Part of a small language model's weights: 174M tokens.
Each number is 128 + 32 x the weight over its row's rms, rounded and kept within 0 to 255. Layers, rows and columns count from 0. Numbers have three digits each. The size before them is the row's rms in percent of the matrix's.

# down: layer 8 MLP down (transposed), 192x96, rms 0.147, rows 52-171, columns 0-31
# gate: layer 8 MLP gate, 192x96, rms 0.139, rows 53-172, columns 0-31
# up: layer 8 MLP up, 192x96, rms 0.149, rows 53-172, columns 0-31
down52 106:124157082173129139159150170108092116147132147135097154108183186163148119148112155167120114091133
gate53 104:205115078143127129172097078139124150123164127103116130187045127106167160109197119101090114168154
up53 100:113106089114092127110190150109076090106129174124094114118116121121090079099097126099131103103130
down53 102:081136054162123116121126138158181107106170038126150105192188098099142066108127112098135167166102
gate54 102:106086087138151143130085092103147156125129119119140103108115144124147135136145184124108153093162
up54 117:182114159133137116130173129073128129150116166124095100117088080142142164193136090170107121155155
down54 120:113122136186138130151143119143133187158108219114136140121032120203165097126144091133140173143159
gate55 101:159121106113147122106100146151138107086072113101055101121133079116180160136160086129135135154125
up55 099:172137130066192108040170150110109154229137110160090179134132098165118138171158130111089161151088
down55 096:116122135128126142100143185135093116150113190129168147100088083086079138119182179072083115096097
gate56 107:157122133111148171099119136179142137137103031055198176085087111104131119122154086122172094052158
up56 113:121121099130178172183092107153153121168202113128087101077149126123115115141111203115179188181179
down56 103:144103133105153120177132131147128134141116212161134056137184163103096095158098123137130177121179
gate57 097:121120063193140130125120157146134137087114167131172061111117094122193136176156098107092152170147
up57 093:122114173153131083108108099168085119167140175132118169106100133159131139154169088155132122090093
down57 093:154140018163122113088158123112142148111129079176126095118151144133141166108112148162106074138060
gate58 103:176114126159095117153076153102099084185108109182101162128192147123182179106139161133193081121100
up58 122:152106156120167115082101136134101151139083048127147107080149071084116098087120122141138129080121
down58 117:162185082122053146140120090099088136135094230207151098139061132145112125111127123135113158111057
gate59 102:138125129141046106103132095122158098119150110082088121152142131100114062144117132160128109159160
up59 100:137107140128063137106143142054203126090172094097177143161107148147155125135051104149138113113170
down59 106:159111152117103115134124165166142126122189087133121151155151138074084090121155135167148126098154
gate60 102:129136180155123107115139101112113148189155105127186189094067139071116097167115183087123142149105
up60 101:166142166094159151102191094096179147098151119032139133113147130130220151156187113077120165103122
down60 101:129147075073126154104110172096135114095108150157132118101134071124120082112137100133134133130100
gate61 105:188112146145162102131133151143131125122082124107120082122136047157145163179130130158046146151096
up61 096:164158137129071133147098146101154136098148161096144207141200213110113101099113199144140092156109
down61 100:138148108146126139091176114123107112187068047165145074130160072120097130140177140131091137122120
gate62 089:150160192153074130196198135140151142141129153090099163099171192085083121163116066076130131111120
up62 095:178145100111151112085057069098178193155154096154166137167107118152165121133117106107107110078136
down62 090:136094000142090109140137100169162140122157146151131125129080145100099100127127111107170108135130
gate63 098:110098108125107111106120155121081143149122112138155116141121181121113200142146133128099105108104
up63 102:059141155084174075143093127046104117117079113123142140205118181075084134141126095141125167096150
down63 103:187093170135137129156140149135107090126186197055105093080162116146131100119155113150104104138216
gate64 107:095093157131116127154172107079155142096043076137112166133148115096171107154079114098116131083115
up64 115:156120115102151147169090108112126145085154127156133051128071086167114124162091112120157088122133
down64 119:145115128092115119138167081121084068132129110143164090140145114128131160145168103106136139069144
gate65 108:105105145110135140158158141091133143149155068123100032027122065110121132120124143084141144112214
up65 120:127120096132091075088139115151173116162151122194109092144069066182143085114148138118112168166151
down65 111:117122234129139156137124138130129158132144255130140119163138138107144162123168097147149145141110
gate66 091:211209149132049105147138074137058184106149157136135155108130181115141167138160082145109162100177
up66 090:118127156115139081120174144118097139095151019135143132149076111116122167133160130113141128111172
down66 085:144146036173127118076164158180137142113114077171127120170115107119148138150126096161091148106123
gate67 097:139117136133183102141112094172173106092130060094164151146180090079126097144143101154084158117117
up67 098:163175188091112133155120090131114184118188122149111157182129152124199166110032100156094100179126
down67 096:137140062179114158157082068100111084088120122158077147096140211117097133135092126089126115118155
gate68 103:113133129153101154137141089141142116123092117191091205121153114055137128138118054065102134107109
up68 110:061135107105106151164121124128151135139114146156128125143124161118151170197132118124127113166167
down68 104:143135193174103121128138117128170104191140135084133169064140148148150139113146123139143131157173
gate69 096:084136100125147130118116077132156161145114090148085132189065121138151172086151150090123141143136
up69 123:117095185121077146129138165159119168142122086116150173139125141141119102150087140140064127166168
down69 127:196095196125125162186131129119109139100152239137118140108078162083139094126106107172146153148153
gate70 099:173151086132132125180121096192147169141223185100142113185130140137090056101136149111139129095113
up70 085:084136076114124081118185090130108209097181180114097164170175108130063137126083114156145143116135
down70 092:128181099145125117095100167193172109126109194135132101074189095106132121135161111119089150093147
gate71 097:158106205130130104104156130132104140101086088131108173104095141115100141103164132157114152130162
up71 122:154165108173144105128131186119106165085113137114151164119105064111142122138082128174117169109195
down71 119:119213236151156109118111165102159130137086087116105188131086113121073158129080115115114121138142
gate72 089:127089125166129116155143172115188141111128174154103092165189155078113107137195118121145130159116
up72 101:117114180174135183164131145084129083077148161125168063147100126088130141128136154101122166144152
down72 105:117155077080120114131192091141063102135112068130121113129098084155078134173116190121084109163130
gate73 107:159147118086157134131163108163124152176104050112107181162110137095187074173079144138139143134106
up73 101:146135140098164129162134109160154102107133078071131084122155086156169143126151123074134078123147
down73 103:169121047116091112135141099154119172113169152205115062108065139097123121137099123141138138096180
gate74 085:131135133065120135109122151181127073135109115074138112160171095153144040118122099092113135141159
up74 081:160107090088128068115155112085127092155139147153093133088181132128187078085109146162150171166107
down74 087:113091153211091090082138156133119127160079244125093097130152139124118148131126118121105102151173
gate75 108:146087126154130122174103154130079130143186141158147088166167168125073162128190163108121128156161
up75 100:152142149146180115133079160118185092106134106118167153147133121144146036116129098107117196126127
down75 098:128098016136117137116107116139072122100139022135097127145164147171149111070107166165101146125120
gate76 100:125138094069148177108117138150072141152181096140094177144202120090146134144085121152131206115103
up76 092:187115144211174155146093145180221101109115122111156108118110063131130112109147073106102106139117
down76 090:144122090140132093103108158128215126149155138086032149166137231069130092123117125168110095114147
gate77 094:120113161166093167147135103107069115152148088156162117157134063110127114134084153156107093147127
up77 104:163154020077158137149145102113122112114112113091109105123149171143106090141126137070119159129086
down77 099:120083155083136155131157134082153115168108175184178114112095065137109145091120146129123128098108
gate78 090:166123113133132113051184145125067124151183112156154088123120125113103164213132118127140161078078
up78 099:112158152103134063081095104129097109126102091118166119089084087087136144151106126149173147080198
down78 099:093136108022178126140057106128087163155147112165108102140192145155182125151151077139173109125114
gate79 105:122108153146120112173125090183190167153115059163090104137122104141118132113122163127101186094180
up79 107:110189107089174150175171104102189194123142106126193173120112194174160121138175116146084047110105
down79 107:145167057131141124120091095111064086143171156087139108144110140142106092093126149090126104051121
gate80 101:141113127150096155205112119101126105211099075108153107169086095099104141136087120093124118133107
up80 108:123116079145126130165146138156144161070103132128084138083126138162144098119147165163057086130147
down80 103:133164123182142127077151117111104122162124098096096153132167092108095217040206135099153141121125
gate81 093:132104152139116106155114053172139129102117135136090151180144149087145181140084107132094142188135
up81 095:168118134127118136187141080119170150153111187097142148148139105135192116209130111124111154134172
down81 089:099177137160202155120171100109169111115147078077134154117210148106138097138134143104133170108165
gate82 090:060162116140080128132107143128120160071129097158169114143167133092160097142120104085165138062167
up82 097:111155203105160164160141158145085151126118087072185125166084178120158104140061114131109148173114
down82 106:077107057141139122143146106131141069131199155136158199117215122151131137140132127139125131142099
gate83 110:087090113107161183154150149058129133075127149130114060130080122119124121158086132152124142138153
up83 106:102088119199138146134112092071079075116082149110136136132160135167131194101190191157108174088132
down83 104:107179113159101193108106151135122097114142096164133085175086162154084151123134182153146145145152
gate84 098:170115121149101152099146134146146135120074112101134085084130084167148142188130060161145137056076
up84 102:135137189120068112058111124111166112172136147135168131082135142185187136153095121095145103109144
down84 100:095139084107133166143159141095100168186102163141164094141183157108172121141160158133155119130138
gate85 092:220145119096163088145117174096184139088159070108137132179126096112198158103149095121076190105200
up85 101:156126135132162100098167099112159134111060167091148129137111102140102123153152183039136115073100
down85 110:081134094159143119101112112124065124134127172125134097095130072143142153160138147107150076106102
gate86 101:125121152089133107224157075138142125093038110175103114118152091110209175049113080119118148112188
up86 097:128128132157144080144172121132111129166106133096127094122196082174180108081116114143152138090131
down86 107:072137130150089064186156132133110147108147085162115075133133117130108096097083081168120072095129
gate87 094:160067182102067097141156085119115133128105157086119058080122144123128151150094135123145117137151
up87 115:188151100158121144156155102074177100127167122146085137169132122153104125114140066112151117162094
down87 114:141159088150053173127101157150233153090139086173119172154178129126080090149143069127126096083124
gate88 097:117144150178080100132134066152175105120114159134134074127133180118122102143133138167071120102200
up88 097:151128151215098170152114089112142160061148099192119100119131139124078124144185151157145087120094
down88 096:125111098160150140077159073111175065083130096081144105105124199155141194126080140148121132093170
gate89 105:140101166097097173091146186135144114116077069089135074127109074097118102133135108105161127119133
up89 123:106175179145112173144088155094124145131157106104139128087147145142099095183095106139134095163076
down89 112:069141037183149103141122159074132091115119086160120082099162131078179107119135107129120098151142
gate90 101:147075112154134165174144172122154084066162141150123098128147139040168106174176095103156124102128
up90 091:148112123108140115112138064163119120078127162182197087095127129133139085167089119128104140137147
down90 090:145143133114132147099135173062109112078105139150120131146144074078157155123207131123139132097135
gate91 105:120190203133122116123169169130091165093131125128167157142164116080098114120110045125145149116157
up91 099:128175156120083160138179156121124108105115151163185119114173104124129159139130072106197099113150
down91 107:172127255125141168138124097153121172093165222108168137103183137120130113109142146155114145110144
gate92 094:151123071168160118080177125124117120138116151097113107133064133098154108106148137148058083118155
up92 100:090086182152083123067141116131153135091160080141187128172120139092136108144164144175128067082101
down92 107:149168100106227106140121118169165090124161133117136181098122102080112103127172166171071146094117
gate93 092:190125177118151170144133156113119112163116101066075125202128106071135144094112148194187054103180
up93 105:064121129123141163156094126097136092092118120110134152079114122093184072083132106107131207164101
down93 104:133128090152166141081121074116103125112123064113123144118154173136132105129180119159092120117166
gate94 120:123083094151132111134147125126173172126116080088145134074077111093189156157111114142152104120129
up94 108:138042144080157145083119136174147088092128110108164102078139093160144162111153152124172063125121
down94 099:105130055122205152100054155140121128066095097129145125108133118116147141119160112158137112142135
gate95 103:142165122182132140145112085183156143164125116077072152125170150151110099081119090096110109151128
up95 106:162152126121107144095106159140093156080129144158127165099087120154165061154088133204093069173090
down95 099:112160136149138153157107162115145090177187156133136124122188088167100090081098109081126136167159
gate96 096:088066139113204131069116126147118145171151050089148105116108097111186162127143164123125195117072
up96 099:131122175178147088151158150118108136101121155131107167115212151144133120100202107133126145118092
down96 108:128113102183085098099123140133165109143158063110143087128177124114114130119144115137108085078045
gate97 096:130161159086143163179220159113126100174083127126109163091094143131122111105136112125116122107143
up97 094:073125093140117137139088089147112099151160110135059110088073147123148141180042178167158154126183
down97 094:086155139181063111119091180091188157153126074134113133182103059085144102065130153089099079109083
gate98 107:124101107098121140138146173083113103082082136158082137159135098094095151125073111129115142126153
up98 097:139110156133164085160063076179159142129155146096120133185161135126169082108125107106140115127136
down98 090:149163172098100167110134079134083146079116047091140134166133112107110205132111080175147133166120
gate99 101:082151130107104153143194111165128101114106110144098199090132161142160170194108202121176088122141
up99 106:145131108100115135131169122130112082133146147129200108143144135129140183120169129089109144211092
down99 103:173148141129095074154154114095115192183122082165117114124055189187083111062093147108070144107085
gate100 088:071082111150100185151096087143131103116129196092178140185113128156131180147072144164128115125087
up100 075:069151138099082140066118168131133089164112139059119157136070121133183130109153122167140130200095
down100 100:142155156084156143091081172125134123114133210163131164051099178128198134093137125063118158159183
gate101 100:135118165140108151144157138154099136144136120170147162134150196161160113101162155071155146087152
up101 086:146142142119099061079093108104147130141078111132151069079105184073118083118122119140087067145174
down101 091:116146035128067115096129117113123124163112071074106138087175122151104162129133161102185144149077
gate102 121:143115126119119127086151135086113173193131116092113106096113110131086177150122117113175120094191
up102 103:090151166101140137152156118149143164095154126143116128136182114089087155103103133162113154101072
down102 100:152138100095108161156077100178175129153141036160184128074114138138136132176190129137082111170149
gate103 100:110121134093109169100162169107158157163174141121102110158098112121086165202154111156119083070127
up103 094:141095151140146151136140134095103146143152113079134203162126130078146137113140105181158098119091
down103 095:147194097121125089132065097091092136120094161094151133091148070168095196198141092113150143153138
gate104 099:101168097059083161132121122091094135167138138153114136094061194088097101171133113128118146111112
up104 091:049127156208108195124074102138096141155131156121125169069159124103144142162106143167086109113124
down104 091:165171150105108164132155130156111114129088123105144178147176118114138088118164152130143176140120
gate105 099:149141079102089156227141200125095149116103102156087159100151123099177088145085072113130130091150
up105 112:114106105145195179126143194104128160121092112158079103152070150131066073178115070133113125144104
down105 101:165109177067129079115089118193149157133149128159125132098076155127135091136142141107122130047174
gate106 089:127126101110135178081154095124129128132116115099111077124108138115133132124073155076100114058143
up106 099:118158139147143080181095135129123088131064134142120162145158138114155086163179070129129158171165
down106 089:161143136122094156114105142125125163098098045158149131087120105106132123139130095098136093181088
gate107 091:065068145137131126105124098131108116072131100063078156146090149112095110113082097163109153129117
up107 118:079133142103107203158164061156126159136143114154098174128119171121122065118090134123102112134124
down107 115:130106035161138144090082111155171147119125102127117097146099180144168147110116144128117121165119
gate108 100:128160132137113140102169131057072177108151114101125145123154162117160213172115117079192116119139
up108 105:119103125127108143122127136101168073114101149076126111093064177124158144106125065128185113143060
down108 102:144143076155108167104121144148130146122155237118111175141152096127113105074188177091137102079132
gate109 101:104084132100107088154120099162133133125138076140140116164156154123169161062121135117164195080123
up109 102:148130139117145097148069140138117149146097119110091097117153135095136200133164148157101137102080
down109 094:090084132078086127190069160116126216121147141156126108116106132141098168131073119168117107126100
gate110 120:171091124167102113092101099156096119083070113150116105154140104069143137100101099150119156157175
up110 115:178160166068123173136188190131147151181160130154073153141067155194139118133109079097103123142084
down110 107:161142027153133118119137099112153148137107104154136175157130153118142158133152157120140115076061
gate111 091:175079163135139144133134162163097130110095143121166087120144124078037197145173074110148124117129
up111 111:111152151133117142140118117132136184121123111136105179107055141087159102157144175114175118160171
down111 108:153145051123058148157149155126138141084092177125128148134094121114141129166119113042115102073084
gate112 101:129166139107120136123106108157128143184169118133178120191154141061111082156091123199132106064088
up112 095:184141105113106125133168131199069068094134151137134140112113129204155088127080123176092140127158
down112 106:175168146132130120091158126184107101130139189095055132103059104134078100122219145084118107092162
gate113 108:161088133136144146161138150115189085127120145116147154083146124159195096148171084141121091105162
up113 095:139097121101188139080085142176160083079064097127121141173201079143133171125166151178107109089120
down113 086:163136123083098110132120153108098228136138126128071083070176120119074113112115113178135160113118
gate114 116:136156077119098072155111151095105192140187112156088156140172150162103125129121178157043134163167
up114 116:066101095117151176098148122172141141121089151110057135110060133142118167092131100136163180133100
down114 102:092100145161120171106112112092115120115162098154164123172128136126159113160136096109194131064089
gate115 098:081153070110149169091136119143139099170086129141108086093109124144098181086115140141109087178161
up115 089:159143132122108089119139103102085114165151163043177107120107121143104165157141131150142117076123
down115 096:125104101124130117193128150164141163097143140119081178151162162107139090140127102107128123242148
gate116 096:114091103152092111180149182156151120111121175135095113165189086089159148127153145080098179119099
up116 101:138117180110061122087100149072146118143110145133107104124134173131129103117141117093137150149172
down116 102:113123161138122142105132119181191134103122207109148161080135077143122116165093096123132124119189
gate117 107:112094116176155124128112183159157126144192154113110123142118087071135101175096103083086119129129
up117 088:089111160190113151136168175176141106117173110137122081147114137134105161139154118174098105096152
down117 092:173131171124055142160126111137095133093075150139133151157131146111157162080130091104165140146124
gate118 114:143078146145111143116138119139226120160143118155175194119172144051123143085112150125141090070096
up118 102:082114090145100120140130093103096165082144089129182147070131134088158115098146120093136176152143
down118 100:113147132123162182106165113133149157095087110074083108145081161151128113140140125100162181125178
gate119 103:081061136134162138130117075137133110164175132128130143125116081122128166150067155140146054144205
up119 098:088127085083161110155065161120162123133181144082127126205111055111099131083065114151169123137174
down119 095:136146064172081129160054159100150164084171108114152098105246117135120090126115140109112131158122
gate120 096:163194110114096195157123131111132148183124134089139126114164091096087116204168126152130122148111
up120 100:111108196070111131171110171125131125145107095177126168128159069106129110133153104135121080094152
down120 099:132157090165117176140135156122083114208129150107131150130205080076172138074146138143119094153111
gate121 107:142118127160127126039142122103121203112180124123133116154172150142150113177141153172196164140147
up121 114:102122135127162106177160139126102025158144093157122086111179118100164126140172156104201122089141
down121 114:115100093161136157105148101111106068108110122103155139110135187119165115163217155147141094094129
gate122 120:091129119077131146119104101137088112142111100090104074144125166124158090133118120135151116079107
up122 104:134125166141085145107186118106130135132051130143142116102123152112142178082115096131094130125151
down122 100:100140178122162101098152141113127100150131154132115149095095128125120157116172184127107097082105
gate123 095:127114057098161168131129202146162144176133139187173061146131114111141054149134199105071176154122
up123 085:082162201096099041115150121151139091148068126152092139102076134111112113084112178075145102199126
down123 090:128117064120110073176153113184105105149138142094136166088193160129103150166132079106128099137131
gate124 093:095097117160113111101110120119123151160171121040113109160090181128131135112103117103133182174112
up124 108:149110147193111131136131092150129148153114141163154115134135091176169105155094156163076171125051
down124 109:113154136128127130134082105140108106118212156153083145174020172138118111071156129104154140114167
gate125 100:164148114137106189052129160140160155088180106105127123153159107139178122118095097113106117139181
up125 106:104100125102104146100097138105107082153119107087112136126121135127185069116163204167102131142106
down125 105:043144124141072172107092146084113085106151186096169115141174122147061181118139191117111171141137
gate126 104:115170140214117102111108131118133078099080074129186157097161076116100137084118096106095186143123
up126 090:154141074135124112131162065138118113132174167107108155166081069176178130171133172119120169194149
down126 098:186131068084094105186111087138104127134148139154122179119202184104163105123159146129104073115092
gate127 100:182131109084115135208133158172081172144113093109102149116140139103145166075136101155160141116185
up127 087:123122156145131063079104154173097098159193089142152089112168103134163166129205144081112121110142
down127 093:094131073154094107153113152175130123140157114123149115129155180122137124124096101192160142123138
gate128 106:159105141066157142109097085164135084187095086155088138125063104116048134136136198151090110200144
up128 096:084119138107194082164140154135213126119105126142125101120117183166132099115123134076133062118100
down128 097:123080131224098145124157170124062164134088153191131107121086140119142139138126131098115130130127
gate129 095:130116106100085106155142144140042075146120164111185135077198163112126138131164076084148190121136
up129 106:139128140065121167108150155099132065150090146169140138147093117095145139136133098148216189116139
down129 103:134189103134134141111167130101141143214116231137167125142136102123112139078126145175164121119161
gate130 093:096165125075120183157102077075148120144099131112080149102109131109117150176122133091097133121114
up130 088:113110126125143112109071092108122111152105064094112107115154103134173135128119076165174078107113
down130 094:104161135208142165108093094114156153127110205076082138128150194075103128167150198077117126144137
gate131 093:113087122112191137085111117131148123094201075133054177126144165124138087083129105109135118125117
up131 093:127114154160152115115133110185131138115097089160094122091128112087069050119118093089073163152101
down131 101:139098155097138149151153186140145086092134072083102172161155149126175067122150130097111191165150
gate132 107:125074176158115152127114088141157112186093124122118150197115117102160146150110088162135096173099
up132 099:128059112150154138055145195054121110136055140159110157116154123063052151101153150147121138147129
down132 096:147128033072090119116146066145137133141138218112102098126119093135119112143155197057152114111127
gate133 117:185122082085103134164150131201150151164168146070121120106066090139179145152101127145154110078103
up133 108:099103087164137100108118113107169075148130123120097116144175148110114148106093147131087106074150
down133 111:104114185140075150117086159088122094116102209128097070137205108121155086150115107149144110108133
gate134 107:135160127166116114171111123107131124096154116208089155111145109096126089194143109112127105125135
up134 101:165094162120160082065151076091109169152143115113097088138194165094136127053105091106147145117124
down134 092:147148148127184137136122081119149130153141116129133038097136112095088060091137084135159146173205
gate135 107:092113172144076162157134126146104125135165134142125118101152114072108097089114085122154143106131
up135 098:111148182119092175108129107146161078154141093117183140155170083127176128108147102163125168087104
down135 100:124143073103095138184122114173128074168142157157151130110076101122092109091125107201076120129112
gate136 102:048108153130082155132109118132107164120125095118121092134178087111108076146149098079213140145108
up136 115:073145166148127118122130100101100123133126105191133124138133090115150114069123148168146208138165
down136 107:150166113135115141130103107145134099113158096138136067191129154132134125096149174169128097178114
gate137 096:179139153108112158126168091167181157133186151100139095185118103110128076158082112145177120078062
up137 093:071093168178155131099154139112093136128092075206124080080080114144124136119180096088145179138132
down137 093:158088105164126121101111156147110142162095145124094181127132153090137157180112169154150094164115
gate138 100:094098117126145148066075199141156098103149116117121168110203098138147127156125128172132187137142
up138 089:114088122201148096133092123111147087108141108080131164099131140152119119124118140105072103176202
down138 094:171142159116137104188165106140151125134143093154140150069130162126167076111134118136140143185182
gate139 104:171115176128125133068157106123159150130117118136135148180101177114128099170042162184125130150133
up139 086:208171142116091125089192174152145119101109083149123076127095088121148106107117152143063158111112
down139 087:125135109113170131097157114078074142170050090117212128141111079122121157171181160130146118128133
gate140 089:111150152112188151135072184111118119128076070157135164152128115151093144077146155164137080188100
up140 089:101107157163148144138070083192177091118073117151155158159194112114150093123127112143126203104069
down140 093:088126027107156134122111200152119100145108082166124129101183125152130175102088125120125137142138
gate141 097:094118193161109141156203124149131088136111096118129193138097079100141139097096165065047152161169
up141 086:126182134079150149122123168093145094161173198084147133109170154184116153157164111174081122119093
down141 102:108120242088132145090103116143113175150101061152132091096122105119121111175118078123158133114146
gate142 101:120135137108178077134203094127152148138105132128136103118136194151153189100142116114091146130183
up142 105:105123121098063142042151128132117139153129134092125164125118131141134120112115165221109150094125
down142 104:135117165167082111106128167081152120094092086170142125157140145121179160157100107091139102110103
gate143 107:108115101136085234168159106149152151080123111150152075129144123138144121138117075142146078118124
up143 123:118106107109136213196170143136122143104139144121108111121151152144182152110133059123136082122123
down143 121:110121127084132116120112123154150116103157032120087151118176084146173107087106133144133148173104
gate144 111:125071159204121151107101104191115097158108103120147117194156116117119160179132108149073183146118
up144 100:162150161122146090120154167089184119100124115137155129137141139124113100117167141134201132139093
down144 097:147170109117137117149132121115116148191127150120155099096197116149140080159103141161151057168167
gate145 096:118154121177092153123101079106083143169108204080148150118204100097153103190137085119164180126134
up145 095:066135163131113136143228168134119117115134105111166084099146109099120173139120196139110159146163
down145 095:156130139122162148089062122142156113136108139089104118142080185134117091090073122127136122110141
gate146 092:132165136176119143135135121084112100157136142150028061119178155065200124172129109108106155131118
up146 089:146101155159172095153127128077129069125131167122112145178183101157180117164102128187130155140110
down146 094:156162158157152105159121078123115112123100212151135093119129123166107127112114181087113127096117
gate147 099:152091101065101113111114167143175159223124133112119105185066167141108169078151095145168116144155
up147 090:154120195151116088106129097164173136084163136169105084098172076135116078154119162159092105108138
down147 087:155129205121129109145100141136134182122096162168163144169131121069174134102105070148101098154120
gate148 091:131115177105136157151111146141142130119124186168097097171132065129112116105146162147114113109117
up148 084:159121081117126148128174165197080090111130127139049134091110108101157131134170159087095109093175
down148 088:069142010167098131138137125111134097127150151134126146121172161112042144170140159133142099099115
gate149 102:109126139159167141154112162157091181103096131169183184119190153071103109146118065121135155097159
up149 114:181106069157103147181093098130140114127139097105121094148059089154139125095174202129125175152118
down149 107:146134088171119151132154107117140094094119114067108055116072144181094122137157162104125101121083
gate150 102:103179145167143137126115124147174073156135097126157134062123086116184210158135102131105156088146
up150 100:113136138164137165138110111178143139078117107147136154130126118166152149107147098113141185118070
down150 097:139170192113148102094125145125106148127173199142130130062044116100142130087133117163059154139192
gate151 098:132125185142115173066205204134121144090136119170088149181142095112052134115174145182131177104139
up151 097:126094068150155145126148155090121098113111111154128110111114139128119096183133120122135136162142
down151 098:118170050138173168098148160089091097129116183153137136146010137114134115149131156122142105094102
gate152 086:131137122110148123143127132130125083104111074148107103143169091159104153119161129142097188117070
up152 095:097158159081176158146130223121144166111139143079122108200120112125147109142071141137121194158153
down152 098:154137103148058140078143139170159172098094105164141150132135160142119168115122097164130108158203
gate153 111:129099155074099111112142160093128169145099133160185102118148167108130143171156107100157122080119
up153 104:167053154121189118159143137158110145106153074169103120127124120117127103113137134200181116079188
down153 101:178139142121098142099129148190109191120119087139152113121121181123167112140137114141131136118171
gate154 100:098174145155082140117152103128109173107173102138135085142120186123104146109127134080113088100137
up154 099:104173088136132148136117103138124080041134155118161087104140161112133176115178122095055166103109
down154 102:104140102108134066111127123087163085132153070082174124105130130185142166118138114146101136102203
gate155 100:157105136156109171138147150118093095160143099194184149118176112107109147209148159080148105133163
up155 097:132135156136081149111136118129087088104109115149216143152134165090155210131138220135170144099127
down155 101:132106152093132111108114113123143103081095128080152166137213143106103148132146168125142115124118
gate156 092:119141111120103137127175122123140161156113141136181121107105148118153094146097160097069148115176
up156 087:136176123132098113182135112133124227137098131117091194140150179121156053124135073108183135118140
down156 086:124182159126167174112187107145133081157125078149151187135154181121113077152131125077148076106102
gate157 109:158102096135048130116151182082133116099105122109176090106094147103114134156108115092142107123139
up157 095:066102097125153187083075093118082106189151132148093063143130171121116108095075149128116175166139
down157 091:128113088098093152158125177101069105149120116123179108143108102089124116167165127115071099130098
gate158 096:075085120054097174168102100056102098133107056096095133107089138095111162154124128130156119163122
up158 090:118106035168169127102110142138130083114137105152088151142147113139133105105166105093142118141107
down158 095:103105080123112117169094108125081112079152145128156137103143142160067151172124122143157137140111
gate159 101:191058157155096055074114139158079160151131124165189142133117155132114162119080105106111147172135
up159 093:122142125122124101135131136154149175125164137164115125117124113128117092087142086087131143136140
down159 098:158121142126082090100147126174207154137095077133121128146141106131167173099168037130113121129118
gate160 099:089130185136080122147106108146142112165125086158162110167075105105165205115087104149175072136167
up160 117:149122128106163145128124118093094073090171126163097134155118089097174166101151187095087138169071
down160 118:124097144107161164170081159135122096129177104088089191087064149149085105095143115128089140159142
gate161 087:098108155146158154131163123132189128132157117159078144190142111101110162196147160129161144132093
up161 097:084100107178155109116056097155164126106110094084070150142122141127127131091081142118124127132110
down161 092:161109079075121162116108099187079197064115150113093164114117099138098165173163131109131160134143
gate162 094:118150114168126120127156153130101102143153141183132177152091137139139144151100128194121084137129
up162 087:167080151072131138129139129144107120095114094123110151088077070135090100134165138117190149103107
down162 092:132193178136118092106105116148209133060146091114145137132145084145085111118109155146116101139102
gate163 093:138168139087096136106165119085135121081184153148118105081117059062172138137103133179058162164160
up163 090:165163106068152159128112165120093133145159154147129144122164167180119120123123110164216134170120
down163 090:107084096099108109108188123161145145111124146114141162133123102127074138111102087136126166113082
gate164 096:152162079098131183136170160133139192111133103106080159126054118146140117153094123106115098161148
up164 097:135173084054120135124091117093195128151082181083106137141157137116142118113132091152128140101081
down164 099:080152054142085112131150059121106095141107100165153090125160094150084168153137087073110191140103
gate165 091:083148143144151178187196115159117122121091128176161116183106128090175122174148100137079119095128
up165 095:128163089111128123137110090080149144097145090096077123067155131150142096109153116072190157119155
down165 091:100113093132158136110099134149103143158111137152152103129078130161148081132137127132143137113116
gate166 098:125040139081072151039099137183146143127124097077109121146100169118141152093140077110162080122116
up166 100:123197087095174139120123179078078141084128131132159145109127030149171143097115110153123117041088
down166 100:126198120123136128096122080112115131116164086133104120131120141145096143128137165089101088124121
gate167 098:098147162172125144105096100139141066194091119119112174135182165113113136172115130114142142231145
up167 093:163150168159159169136141124182083112137119145098122150136163144108159133140146163078083124169096
down167 096:069191180055126074112140158132083122168101054163166114107120159087188157095101069132213140113124
gate168 120:095161137161132137133103154169143099114095108147106159153100134087176149112139073095155121116145
up168 103:077128166127146196129143086098188076096110121158172119122112146099133165121116108056064111118142
down168 099:156142133161191118057078082134130106039110114116117117162133145135160140078177073070141162130137
gate169 104:162130137154156162125111146171122163139184101143143188119058085090205147134200129104121090133126
up169 096:072102129133122086084081170115130104127124129129135134150117144113115135160116101121095125143114
down169 098:141174144067170115129135149152154135140139145094141144080094145159143074121139086128112127114141
gate170 101:089060117168152138163141190167125119146163131123099098116142101138143116127124153189126127159185
up170 093:142110100117119120129093167192141100131119147106101103179162106150154142113169083132090115163133
down170 093:180115141114128148117068145113136124081107100100133129151200122147146167096089144144128155138098
gate171 087:128157123125084096112150061130042090145130130103094139126144161089166162129155088145122102162212
up171 087:153098125101167132197140160125088118123091192139142102089126114066105075138110190163108093182135
down171 091:159077184147112084129139113168126125124070205111145067115183115099158094088124151212117131103107
gate172 094:079153130087178167143108087121127169172175096070107115098144111099107110125060129129092141092111
up172 101:120120144148167056113112135135147104110132125122141131074151140073073074159177157071182122076154